config.yaml
hidden_size: 128
num_key_value_heads: 1
norm_place: "pre"
bias: "none"
tie_word_embeddings: false
init_std_o: 0.0
init_std_down: 0.0
beta1: 0.95
weight_decay: 0.078
decay_shape: "linear"
final_lr_fraction: 0.0
doc_mask: true
dataset: "wikipedia_en"
Each number is 50 + 15 x the weight over the matrix's rms, rounded and kept within 0 to 99. Layers, rows and columns count from 0.

# gate: layer 4 MLP gate, 320x128, rms 0.141, rows 291-319, columns 0-63
# up: layer 4 MLP up, 320x128, rms 0.133, rows 291-319, columns 0-63
# down: layer 4 MLP down (transposed), 320x128, rms 0.127, rows 291-319, columns 0-63
gate291:36 46 69 48 62 46 76 45 40 56 49 44 37 54 57 52 67 60 67 47 39 42 76 29 50 46 59 25 23 12 41 51 60 30 21 67 75 66 45 86 33 44 59 23 70 62 55 55 23 70 66 64 59 65 44 34 54 51 32 47 46 59 47 59
up291:54 47 70 49 23 36 50 38 41 48 55 61 90 52 47 43 50 67 54 73 49 54 50 76 52 60 37 49 40 42 45 52 50 10 60 72 53 44 32 39 73 28 28 69 36 45 36 42 35 69 45 67 65 49 50 71 44 48 48 74 19 22 59 39
down291:18 59 41 38 38 54 58 42 32 43 53 70 72 55 66 49 55 53 82 73 46 60 41 55 42 31 52 49 52 40 58 25 59 38 20 34 70 38 17 09 55 65 38 67 43 21 41 68 64 73 33 80 74 47 48 65 62 77 53 48 46 44 46 23
gate292:50 71 69 32 36 53 51 52 57 44 49 46 00 45 45 54 46 35 47 44 41 60 52 24 43 51 38 52 67 35 65 54 54 52 50 46 50 46 35 56 59 59 54 62 77 41 47 17 10 34 46 61 88 51 54 56 50 59 62 51 58 43 39 47
up292:57 21 61 43 58 70 51 51 62 41 50 88 28 48 34 37 54 37 34 61 74 57 57 56 65 44 37 48 41 26 51 52 56 41 55 45 46 51 41 54 39 63 42 37 28 26 42 43 35 24 20 60 42 49 48 83 53 26 51 70 64 37 55 34
down292:50 87 57 33 34 40 48 49 74 54 68 50 32 71 49 38 51 32 38 45 48 20 40 51 50 29 46 54 44 76 39 35 56 76 67 43 38 40 39 65 55 44 52 58 83 55 45 25 41 51 48 21 43 54 53 61 44 52 49 58 65 51 42 44
gate293:18 48 48 56 71 49 64 34 57 62 70 33 43 44 72 57 47 60 62 31 61 67 45 65 43 56 32 37 36 72 62 52 50 64 42 54 66 62 38 68 47 54 44 48 56 49 51 41 65 32 67 66 56 62 31 32 47 20 63 70 44 32 46 20
up293:53 28 39 43 45 53 44 49 54 44 55 69 29 41 27 58 33 40 71 42 62 58 48 87 21 78 67 73 36 34 38 58 45 54 45 36 60 50 34 37 35 53 65 41 58 41 21 46 33 76 55 43 83 33 84 70 29 66 50 55 63 89 21 74
down293:40 33 24 31 73 60 24 51 68 66 40 49 70 51 50 70 31 42 48 47 74 77 40 53 58 53 64 45 45 40 62 75 21 53 40 48 62 44 33 23 34 69 61 48 39 38 43 42 46 84 57 41 64 66 34 47 36 38 57 54 66 80 40 55
gate294:62 53 66 51 55 71 45 50 46 65 60 33 62 79 43 49 66 54 67 52 39 38 62 56 44 46 34 63 58 44 29 55 35 51 46 46 25 59 38 60 74 93 56 60 40 32 46 22 33 48 49 43 57 55 56 66 59 64 56 47 18 70 45 39
up294:47 48 66 56 55 64 54 65 69 68 46 63 64 52 50 58 42 58 42 58 79 61 41 60 48 35 63 58 44 44 54 46 62 51 53 62 65 31 65 68 42 46 28 62 47 37 65 80 56 46 45 44 41 56 38 49 51 33 30 73 68 56 52 54
down294:44 65 50 29 23 54 51 82 50 50 37 64 41 69 31 53 41 72 48 39 51 73 33 39 45 53 90 65 41 51 48 56 50 71 31 27 81 44 48 34 68 26 48 43 48 29 66 66 60 55 61 60 25 20 40 57 36 50 47 47 90 48 41 38
gate295:37 44 83 53 43 49 46 36 44 43 38 37 37 40 49 39 42 82 47 36 24 61 48 50 39 27 12 19 44 33 77 43 42 37 54 32 94 27 69 51 35 45 41 51 53 04 20 46 36 38 46 49 64 47 49 43 52 52 55 99 19 49 76 46
up295:36 47 60 51 40 53 34 29 35 67 61 31 77 43 82 46 37 62 27 64 14 27 51 57 54 64 52 60 18 08 69 40 78 39 48 37 67 23 46 29 33 54 44 35 40 55 21 37 74 26 41 70 73 81 47 67 54 58 25 57 32 31 65 50
down295:44 34 58 28 45 21 29 54 40 34 80 63 68 31 27 24 50 60 32 48 47 38 40 57 92 07 21 49 15 59 41 37 37 60 86 55 54 35 32 40 58 22 59 28 55 73 40 66 37 26 37 60 44 41 48 55 55 44 62 95 49 33 53 59
gate296:48 40 26 56 44 63 39 41 74 87 39 52 35 53 37 11 44 72 51 53 41 71 33 47 46 51 56 70 68 85 32 61 64 52 53 59 56 49 35 38 45 57 46 63 50 34 52 54 37 63 42 28 37 58 60 41 34 54 60 46 71 50 37 40
up296:41 55 38 54 37 48 53 57 48 56 67 57 30 45 21 49 56 31 31 54 59 24 45 30 51 34 56 17 69 58 65 50 27 62 68 57 66 60 53 26 47 58 46 41 44 45 38 55 73 46 46 62 72 70 50 49 54 46 41 73 69 52 51 77
down296:56 49 65 40 65 59 49 57 35 47 61 40 78 42 48 32 28 23 24 20 64 43 30 57 41 47 00 38 38 33 38 46 50 67 20 38 64 47 32 60 39 34 54 33 41 38 60 46 76 51 51 70 43 37 40 45 41 44 37 51 59 50 58 54
gate297:53 53 51 80 53 14 50 82 60 46 68 51 41 40 55 55 53 53 67 57 45 49 47 52 64 63 38 72 36 48 55 50 56 59 71 44 45 49 61 37 41 24 38 75 43 36 36 58 42 47 44 70 46 79 28 46 48 45 91 66 53 21 30 27
up297:65 48 57 66 62 28 55 52 47 50 56 35 14 50 46 41 52 48 33 26 62 28 56 42 43 43 58 50 60 68 50 71 48 39 29 69 55 59 60 63 47 14 29 51 66 36 78 36 45 60 37 37 55 55 49 38 44 60 49 47 38 48 56 08
down297:34 62 56 37 38 77 33 63 76 55 22 47 46 68 44 73 55 60 82 36 48 53 74 54 70 36 07 41 53 66 25 64 55 50 51 68 27 63 58 37 56 37 65 47 52 46 58 40 46 80 51 23 66 55 50 25 59 49 35 59 68 50 71 75
gate298:59 54 71 56 39 64 57 66 54 62 80 45 64 35 67 60 06 54 21 67 46 34 67 64 43 59 42 47 70 57 77 70 42 47 53 60 61 39 44 35 42 64 57 68 55 58 60 61 77 31 63 52 84 44 64 72 48 50 59 46 49 68 33 74
up298:45 37 56 53 27 84 61 48 47 51 39 67 57 37 42 50 26 64 33 72 61 48 41 30 62 66 28 67 71 73 57 18 51 65 63 52 64 39 39 64 06 45 52 39 57 43 62 47 51 58 10 44 26 37 38 30 49 33 58 69 66 55 46 81
down298:48 52 37 57 48 33 36 56 36 45 34 73 56 76 48 41 65 29 77 38 45 77 41 46 31 85 58 27 43 63 21 15 48 61 13 33 47 57 56 52 49 73 35 46 52 42 45 44 66 36 44 54 87 76 48 31 51 49 23 47 43 45 32 43
gate299:58 68 29 59 46 45 71 57 25 52 37 48 51 58 60 63 74 40 42 51 25 49 38 46 73 52 50 51 52 18 59 61 57 37 14 20 63 52 47 34 40 56 49 44 53 40 57 42 63 47 53 43 61 39 52 43 39 36 81 77 57 68 41 72
up299:45 79 39 56 50 40 42 47 77 35 48 28 64 56 51 43 32 39 27 38 57 50 72 31 51 61 51 40 50 65 48 49 49 50 64 66 36 38 51 49 37 29 40 67 62 67 43 56 39 63 39 56 44 47 55 65 47 64 53 40 48 37 46 51
down299:53 60 46 59 44 64 26 41 84 74 53 42 63 18 57 47 32 61 49 64 55 67 56 55 59 50 43 47 43 66 58 54 46 52 73 51 61 58 53 50 38 43 51 36 56 63 58 54 49 43 57 62 32 69 61 66 51 35 29 44 59 30 41 46
gate300:61 41 77 57 45 71 40 51 63 39 60 67 42 48 51 30 37 54 60 35 52 55 57 33 47 55 44 73 40 37 58 57 37 42 37 40 62 41 64 66 51 25 57 50 51 58 72 46 37 65 73 63 80 54 41 63 63 39 36 71 38 52 52 59
up300:61 54 49 58 38 65 57 54 48 53 52 39 69 47 36 74 49 36 32 37 59 61 40 53 40 51 55 23 59 42 64 64 60 60 50 45 22 59 74 49 41 52 69 59 59 51 39 54 35 17 61 57 44 56 43 62 44 62 48 64 64 52 50 65
down300:53 54 56 58 45 68 65 50 48 67 11 31 65 45 41 60 50 49 27 50 54 46 52 49 43 34 32 27 59 38 48 65 62 88 52 60 33 69 48 55 35 53 51 66 50 41 44 44 37 47 56 66 46 55 57 49 39 34 67 65 49 27 70 46
gate301:55 36 29 93 45 37 33 49 43 55 18 50 75 50 45 49 53 56 32 48 51 63 34 55 53 54 54 36 55 04 35 70 58 79 59 46 64 60 41 37 27 57 48 30 49 52 49 46 41 24 48 47 52 59 56 20 56 20 42 78 55 51 41 56
up301:23 60 57 36 42 50 70 54 55 47 42 57 36 57 66 51 60 39 46 54 24 36 46 67 68 63 55 27 48 70 59 03 60 56 47 35 57 41 38 37 68 52 45 68 49 74 31 76 46 59 57 55 59 42 44 57 46 70 48 67 39 40 55 54
down301:42 39 37 48 46 45 64 62 50 90 50 54 61 48 56 28 69 44 49 40 42 54 57 47 81 87 26 28 55 57 73 65 39 47 22 34 45 50 27 44 38 35 35 55 24 36 65 21 56 51 44 68 46 51 54 39 57 41 65 60 61 66 69 48
gate302:71 30 32 55 45 66 53 79 61 56 51 50 31 67 39 61 59 47 32 52 70 46 58 57 47 44 49 66 65 26 57 39 60 21 43 52 44 55 50 61 44 66 40 36 53 49 41 50 64 47 53 50 47 52 38 47 49 34 39 56 55 57 67 86
up302:40 51 64 53 47 71 48 65 41 60 59 21 59 51 27 67 31 64 61 63 68 16 56 42 71 76 40 48 43 55 56 51 60 61 34 54 49 48 20 60 28 40 45 52 44 50 46 68 45 38 63 42 55 57 33 37 49 62 55 68 43 48 38 37
down302:63 55 29 46 57 34 58 41 52 55 38 78 35 58 38 42 38 53 58 57 49 53 33 61 38 43 36 45 49 38 40 41 21 61 22 54 68 57 73 31 65 58 55 59 66 46 53 44 46 54 57 70 60 51 51 37 30 61 49 28 59 42 58 60
gate303:40 33 41 36 72 36 41 81 34 61 71 48 44 76 90 57 65 42 51 53 48 44 33 39 23 48 56 39 28 75 47 39 54 59 46 75 44 60 35 40 43 63 76 44 15 59 28 63 59 75 45 36 60 32 25 67 52 51 39 24 80 51 61 52
up303:36 37 71 46 50 47 38 52 60 22 39 63 42 63 49 77 69 40 43 64 95 50 36 66 22 73 55 53 55 66 57 63 33 55 45 65 66 59 46 28 56 57 43 53 18 17 63 33 48 73 42 47 73 50 37 71 51 15 51 46 30 67 59 39
down303:45 50 37 62 56 41 56 71 29 74 59 45 57 26 78 50 61 52 60 59 50 47 36 47 46 55 23 68 51 44 47 71 34 24 73 87 49 53 19 09 44 66 36 43 23 63 46 60 39 70 59 58 65 40 32 53 69 20 47 26 46 74 53 28
gate304:41 73 43 63 53 25 69 45 45 53 56 43 54 52 37 63 56 39 18 35 57 68 41 72 42 46 48 84 14 49 65 47 38 62 54 43 50 46 43 66 46 23 44 99 47 51 69 59 30 43 56 60 55 31 45 30 67 42 53 51 58 55 71 47
up304:39 49 34 36 34 74 48 36 46 60 65 70 59 81 52 41 43 68 44 25 25 53 42 56 64 44 48 67 38 46 17 63 44 36 72 39 51 63 32 32 65 60 48 57 61 39 58 31 39 55 58 57 51 56 59 56 56 34 36 56 56 20 68 57
down304:61 46 61 46 68 62 38 37 73 42 39 38 41 56 51 58 49 60 68 51 80 50 39 51 57 53 82 60 53 60 25 33 44 58 38 75 56 42 65 39 37 37 40 27 53 77 50 50 57 56 51 58 64 39 58 43 56 77 70 62 47 41 38 53
gate305:44 67 42 51 63 79 18 64 24 25 46 60 43 39 27 65 29 72 60 48 27 20 55 50 60 22 65 74 40 40 45 53 49 60 47 02 49 49 26 63 32 55 83 58 20 43 17 45 39 50 33 62 40 53 59 72 54 52 49 51 46 40 55 32
up305:41 42 41 68 30 76 53 67 45 55 31 38 34 46 25 50 53 49 53 62 63 30 32 45 31 68 44 20 49 50 75 36 67 19 55 57 58 31 48 51 44 56 41 30 40 29 54 42 19 48 38 78 37 52 52 32 61 33 69 49 38 52 56 67
down305:27 52 32 66 46 53 58 53 55 63 55 72 49 45 54 41 43 47 43 46 57 54 51 61 39 79 44 55 59 40 61 40 60 32 70 49 42 38 37 62 45 40 42 44 50 48 46 53 86 55 28 38 29 33 28 78 36 66 54 48 49 60 62 74
gate306:20 71 36 52 60 83 46 28 24 26 29 20 60 46 85 70 60 66 54 51 48 34 43 48 54 39 51 32 46 17 93 58 42 48 45 45 64 62 24 43 43 52 69 24 66 67 58 64 72 81 73 61 72 55 75 61 62 54 55 38 34 60 03 47
up306:57 44 32 03 60 51 81 25 43 25 57 39 56 17 29 57 36 80 65 55 47 13 72 49 37 52 67 45 53 15 69 76 42 33 53 85 65 45 14 38 47 75 60 28 58 54 57 90 70 73 58 60 53 55 54 48 62 56 73 49 36 66 40 66
down306:71 58 47 32 39 63 55 55 48 49 45 46 25 46 19 89 38 47 45 49 10 49 35 34 48 68 90 71 75 30 35 78 60 17 79 54 54 49 44 39 56 45 65 49 51 40 42 69 43 62 70 31 42 39 67 64 42 50 20 61 39 41 45 62
gate307:51 49 80 35 27 88 50 60 38 49 34 59 31 43 27 68 55 51 34 60 60 63 37 64 26 20 39 48 69 55 72 39 52 63 62 46 72 57 75 60 52 18 48 58 20 59 54 50 53 70 50 54 36 45 37 50 42 40 50 80 33 36 25 59
up307:41 60 33 84 43 40 56 37 35 65 64 37 46 22 52 50 54 52 36 57 45 59 43 55 55 41 27 24 55 94 60 49 60 46 23 77 66 56 56 88 53 58 69 50 68 31 54 48 55 51 34 48 52 45 55 61 72 33 62 48 51 34 71 51
down307:64 49 59 34 76 64 50 56 25 35 60 74 45 62 30 57 50 55 68 53 62 59 56 32 46 41 99 73 47 33 67 43 62 60 19 62 29 60 67 39 60 40 47 22 35 50 56 41 45 46 49 50 56 86 69 38 44 47 47 50 42 38 49 29
gate308:33 40 52 27 47 58 62 48 40 68 45 46 43 73 23 38 55 39 62 58 40 10 46 80 38 48 32 66 46 44 37 46 21 70 72 24 47 63 45 22 43 62 63 44 60 36 45 73 08 48 41 36 56 69 42 56 46 75 47 33 42 83 25 53
up308:55 48 30 50 49 42 32 45 31 44 38 43 53 32 74 31 59 49 52 30 49 99 34 51 58 32 47 44 26 73 65 78 48 28 33 64 29 51 55 70 45 63 36 22 50 62 58 27 40 49 29 62 29 49 53 55 55 41 30 38 43 49 61 78
down308:62 78 22 51 66 45 83 61 58 50 23 19 45 59 21 61 31 48 38 50 57 47 47 43 35 56 67 44 49 71 50 43 44 52 42 56 34 67 50 59 86 54 08 65 57 79 52 32 26 63 53 55 31 25 45 54 58 46 45 65 71 69 46 77
gate309:63 45 91 48 18 63 33 66 51 30 41 38 58 39 47 20 50 29 70 42 20 56 46 41 43 84 43 39 49 65 51 62 64 60 54 55 69 76 73 64 47 50 59 55 20 62 32 64 22 54 49 68 46 34 46 67 73 38 55 37 75 55 38 50
up309:74 52 53 50 57 37 36 49 56 47 89 65 51 52 48 60 64 67 42 59 54 29 67 70 74 55 37 41 51 46 30 48 55 64 51 51 62 52 66 63 83 92 66 45 22 55 61 62 54 60 48 30 63 41 74 43 73 45 35 49 56 44 61 47
down309:73 41 61 55 22 43 39 59 68 50 32 38 68 29 42 40 53 22 48 50 33 56 55 66 35 74 18 21 57 56 61 54 65 47 99 46 53 62 64 40 65 44 63 61 34 43 42 47 46 52 37 77 50 46 41 24 53 35 37 46 52 46 33 48
gate310:49 52 62 48 48 58 40 58 45 48 47 33 69 45 33 27 62 49 57 68 31 33 63 63 30 23 62 16 42 44 42 66 34 76 67 51 45 48 43 50 47 57 73 73 00 68 50 71 61 61 49 59 67 40 59 56 69 41 63 57 36 57 48 48
up310:69 42 46 60 66 36 49 42 50 41 52 48 17 60 54 81 22 62 50 36 70 89 50 32 41 96 41 68 49 68 63 59 49 39 42 66 54 35 65 53 33 38 41 36 86 38 51 58 53 33 47 43 13 53 60 43 47 67 44 35 61 51 52 44
down310:68 46 47 69 53 54 66 34 67 67 28 58 50 52 35 55 62 32 38 37 67 35 58 67 27 74 34 59 62 48 50 59 75 36 19 57 47 61 36 71 42 72 48 84 71 58 51 39 42 30 43 33 31 50 20 29 35 30 72 45 45 74 58 44
gate311:61 26 65 15 48 77 66 54 53 55 48 36 38 84 42 50 42 46 40 37 68 41 43 34 47 65 42 31 67 40 39 66 18 52 35 28 54 52 74 52 38 58 37 50 47 71 76 35 39 41 67 50 56 52 57 46 46 76 36 70 43 44 42 37
up311:67 23 59 46 90 43 80 48 55 26 56 37 57 35 41 34 44 64 38 48 64 41 57 34 35 20 38 26 47 52 69 63 48 85 54 71 31 54 55 67 25 52 75 36 67 44 53 49 53 66 53 48 55 31 64 40 35 62 34 68 79 64 92 56
down311:64 63 54 53 31 77 34 16 22 75 34 65 44 54 32 56 37 31 59 40 15 38 45 39 66 31 43 64 55 44 58 17 58 39 77 76 42 69 39 49 68 47 47 70 40 30 64 57 79 62 62 72 45 47 30 31 50 46 30 45 51 24 34 61
gate312:74 51 52 74 31 58 59 40 47 19 65 58 74 42 44 43 55 42 37 45 46 42 31 50 24 38 30 41 56 50 67 87 52 43 43 26 64 57 60 48 66 61 41 45 47 55 43 42 42 50 54 32 41 57 54 43 46 52 46 74 56 37 56 47
up312:50 43 36 78 33 30 50 61 48 24 36 40 56 41 54 52 42 28 31 61 75 53 51 65 53 51 48 46 41 69 59 82 34 53 44 37 50 47 30 60 75 20 71 43 67 53 43 36 48 63 52 37 68 50 59 41 33 42 58 52 52 49 60 40
down312:62 44 49 46 58 30 53 36 24 00 32 55 43 54 51 45 63 62 37 38 50 49 47 51 50 38 39 51 44 43 59 81 24 61 44 54 56 49 46 58 84 50 61 56 66 46 13 34 44 69 57 42 68 37 51 38 38 56 44 46 33 56 58 48
gate313:68 48 56 63 32 49 61 78 45 83 77 18 68 61 52 45 33 21 43 54 33 21 44 54 47 92 32 45 38 56 59 75 48 57 50 76 45 43 43 38 39 45 32 56 54 44 46 35 24 30 59 38 57 62 53 31 21 59 54 50 41 46 52 40
up313:32 62 36 36 83 31 56 71 43 65 64 58 68 60 54 40 49 75 57 43 32 74 60 40 54 61 48 53 45 88 73 35 44 40 46 67 59 63 64 33 51 15 68 37 50 26 43 58 70 51 41 47 38 58 75 60 64 26 48 38 24 65 52 46
down313:64 50 60 50 55 39 42 28 48 07 62 40 48 41 42 48 39 52 72 32 51 38 26 35 62 33 55 41 58 62 39 47 61 54 51 37 54 33 55 43 51 39 48 42 52 20 69 78 68 59 34 41 40 84 21 51 41 47 38 55 41 32 34 89
gate314:44 32 40 63 59 42 35 38 67 34 22 49 58 58 27 55 49 45 87 65 47 28 40 61 26 40 47 36 77 51 43 37 48 39 55 34 57 47 37 47 38 72 39 58 60 42 44 56 43 53 59 49 75 50 66 50 47 51 43 53 57 38 31 72
up314:48 56 51 31 52 36 67 46 40 40 60 73 39 53 55 39 36 54 41 24 29 57 77 44 65 52 56 56 33 33 80 72 57 67 38 59 22 39 69 66 53 55 49 58 50 66 34 40 28 48 40 35 35 34 49 43 15 42 37 53 32 64 54 21
down314:57 39 30 38 53 72 71 28 32 54 55 37 45 52 64 57 61 56 53 40 38 68 67 49 68 71 48 48 52 61 43 55 59 45 50 35 54 59 66 49 43 36 48 49 49 53 64 57 43 62 56 47 52 45 52 48 52 58 44 51 51 53 47 24
gate315:12 63 29 61 42 46 53 10 77 49 69 46 52 98 42 58 28 39 63 52 35 47 35 48 66 66 52 55 99 62 42 32 39 49 43 52 68 68 53 41 41 41 47 47 32 22 18 50 54 50 48 32 36 51 53 60 35 63 65 77 58 47 40 48
up315:43 46 63 60 43 62 43 43 47 66 32 38 60 75 45 83 33 52 65 66 52 30 32 43 31 50 39 35 73 54 30 48 54 58 44 57 48 58 53 31 44 40 65 41 62 50 30 45 54 42 59 08 60 61 59 46 52 45 44 53 50 44 31 70
down315:69 27 61 51 56 31 49 64 74 45 63 43 35 49 55 22 77 45 75 43 74 60 66 35 60 59 45 56 38 53 53 62 50 72 50 70 50 27 20 73 45 50 65 45 59 70 74 70 61 53 34 56 50 49 35 37 30 64 44 33 55 65 62 33
gate316:55 68 38 44 63 46 42 70 48 39 54 30 86 49 69 57 68 55 69 46 43 61 43 57 51 33 33 32 60 69 30 63 43 45 53 56 57 60 43 38 53 51 42 67 43 51 42 46 26 26 54 26 33 65 63 86 55 93 56 52 60 70 61 46
up316:75 21 46 28 39 21 50 57 22 60 64 51 88 52 59 66 50 44 72 59 47 62 15 20 49 60 48 61 42 36 50 73 37 43 51 52 24 42 47 43 39 53 46 37 47 43 54 55 30 35 54 17 79 52 44 23 41 43 69 49 47 39 60 46
down316:57 51 86 74 46 48 56 10 70 54 43 65 29 43 56 45 40 57 21 58 25 42 54 40 35 78 99 48 42 38 77 20 85 55 22 50 61 40 62 61 54 58 51 63 39 57 51 75 90 50 61 67 68 36 41 32 37 52 60 78 44 47 55 53
gate317:40 66 51 55 49 58 32 14 53 63 49 39 50 62 24 48 34 47 37 57 58 52 43 45 43 33 56 61 53 34 74 58 39 53 48 47 90 43 64 51 42 61 38 50 55 57 39 55 35 62 63 82 74 28 40 36 77 61 41 50 51 37 62 68
up317:55 61 61 55 25 51 53 45 60 48 68 31 35 35 45 54 39 46 46 62 32 40 69 61 52 60 69 32 56 73 59 69 36 59 32 40 41 57 34 59 60 84 35 39 34 58 12 48 47 34 85 58 47 66 64 67 52 47 71 47 49 50 58 62
down317:25 69 49 54 69 68 45 72 16 50 39 79 55 54 55 69 41 43 23 24 23 72 46 64 43 52 27 44 52 52 61 53 66 54 59 41 88 68 63 60 64 85 49 67 42 55 18 24 44 19 61 64 64 52 66 72 40 48 27 47 53 55 63 40
gate318:64 68 69 54 58 60 43 54 38 66 50 26 64 54 61 66 77 29 50 60 43 69 34 57 45 49 36 39 77 60 40 71 56 56 38 71 52 44 42 11 58 74 50 63 34 59 56 57 62 63 56 34 68 38 31 67 48 46 49 51 54 71 57 43
up318:36 52 22 44 60 72 63 58 12 77 25 79 52 63 56 26 52 46 35 54 54 45 36 63 58 43 46 71 63 26 33 40 33 50 48 60 50 39 35 73 50 59 59 60 59 54 60 54 27 24 70 42 50 13 51 53 75 48 56 58 47 61 50 69
down318:42 52 52 40 41 48 68 44 81 44 32 65 56 79 26 37 53 36 52 37 44 48 50 56 39 57 47 47 63 37 39 75 53 87 26 27 56 44 36 21 37 71 63 62 23 26 62 50 40 99 60 71 43 83 40 53 31 71 85 74 55 47 68 37
gate319:25 27 38 64 32 54 34 55 24 60 23 56 38 54 56 50 72 57 34 52 64 60 54 33 72 48 50 51 39 41 60 60 36 49 36 81 31 42 32 40 19 51 41 35 56 35 66 12 52 58 50 71 74 55 50 72 69 41 51 35 58 80 45 40
up319:55 78 46 53 34 60 69 38 54 42 35 66 56 58 38 43 47 18 62 43 42 42 55 64 37 63 56 56 58 50 44 44 38 53 53 18 73 46 46 56 57 58 54 46 54 67 63 53 46 50 45 42 61 44 50 83 29 58 56 64 59 25 83 67
down319:45 39 40 63 33 43 37 47 97 47 58 69 65 24 52 57 53 33 43 43 67 42 47 66 45 51 20 30 46 68 60 35 63 61 50 39 62 36 63 53 63 29 59 34 42 39 48 65 47 49 42 38 38 65 61 64 36 77 68 47 69 34 51 67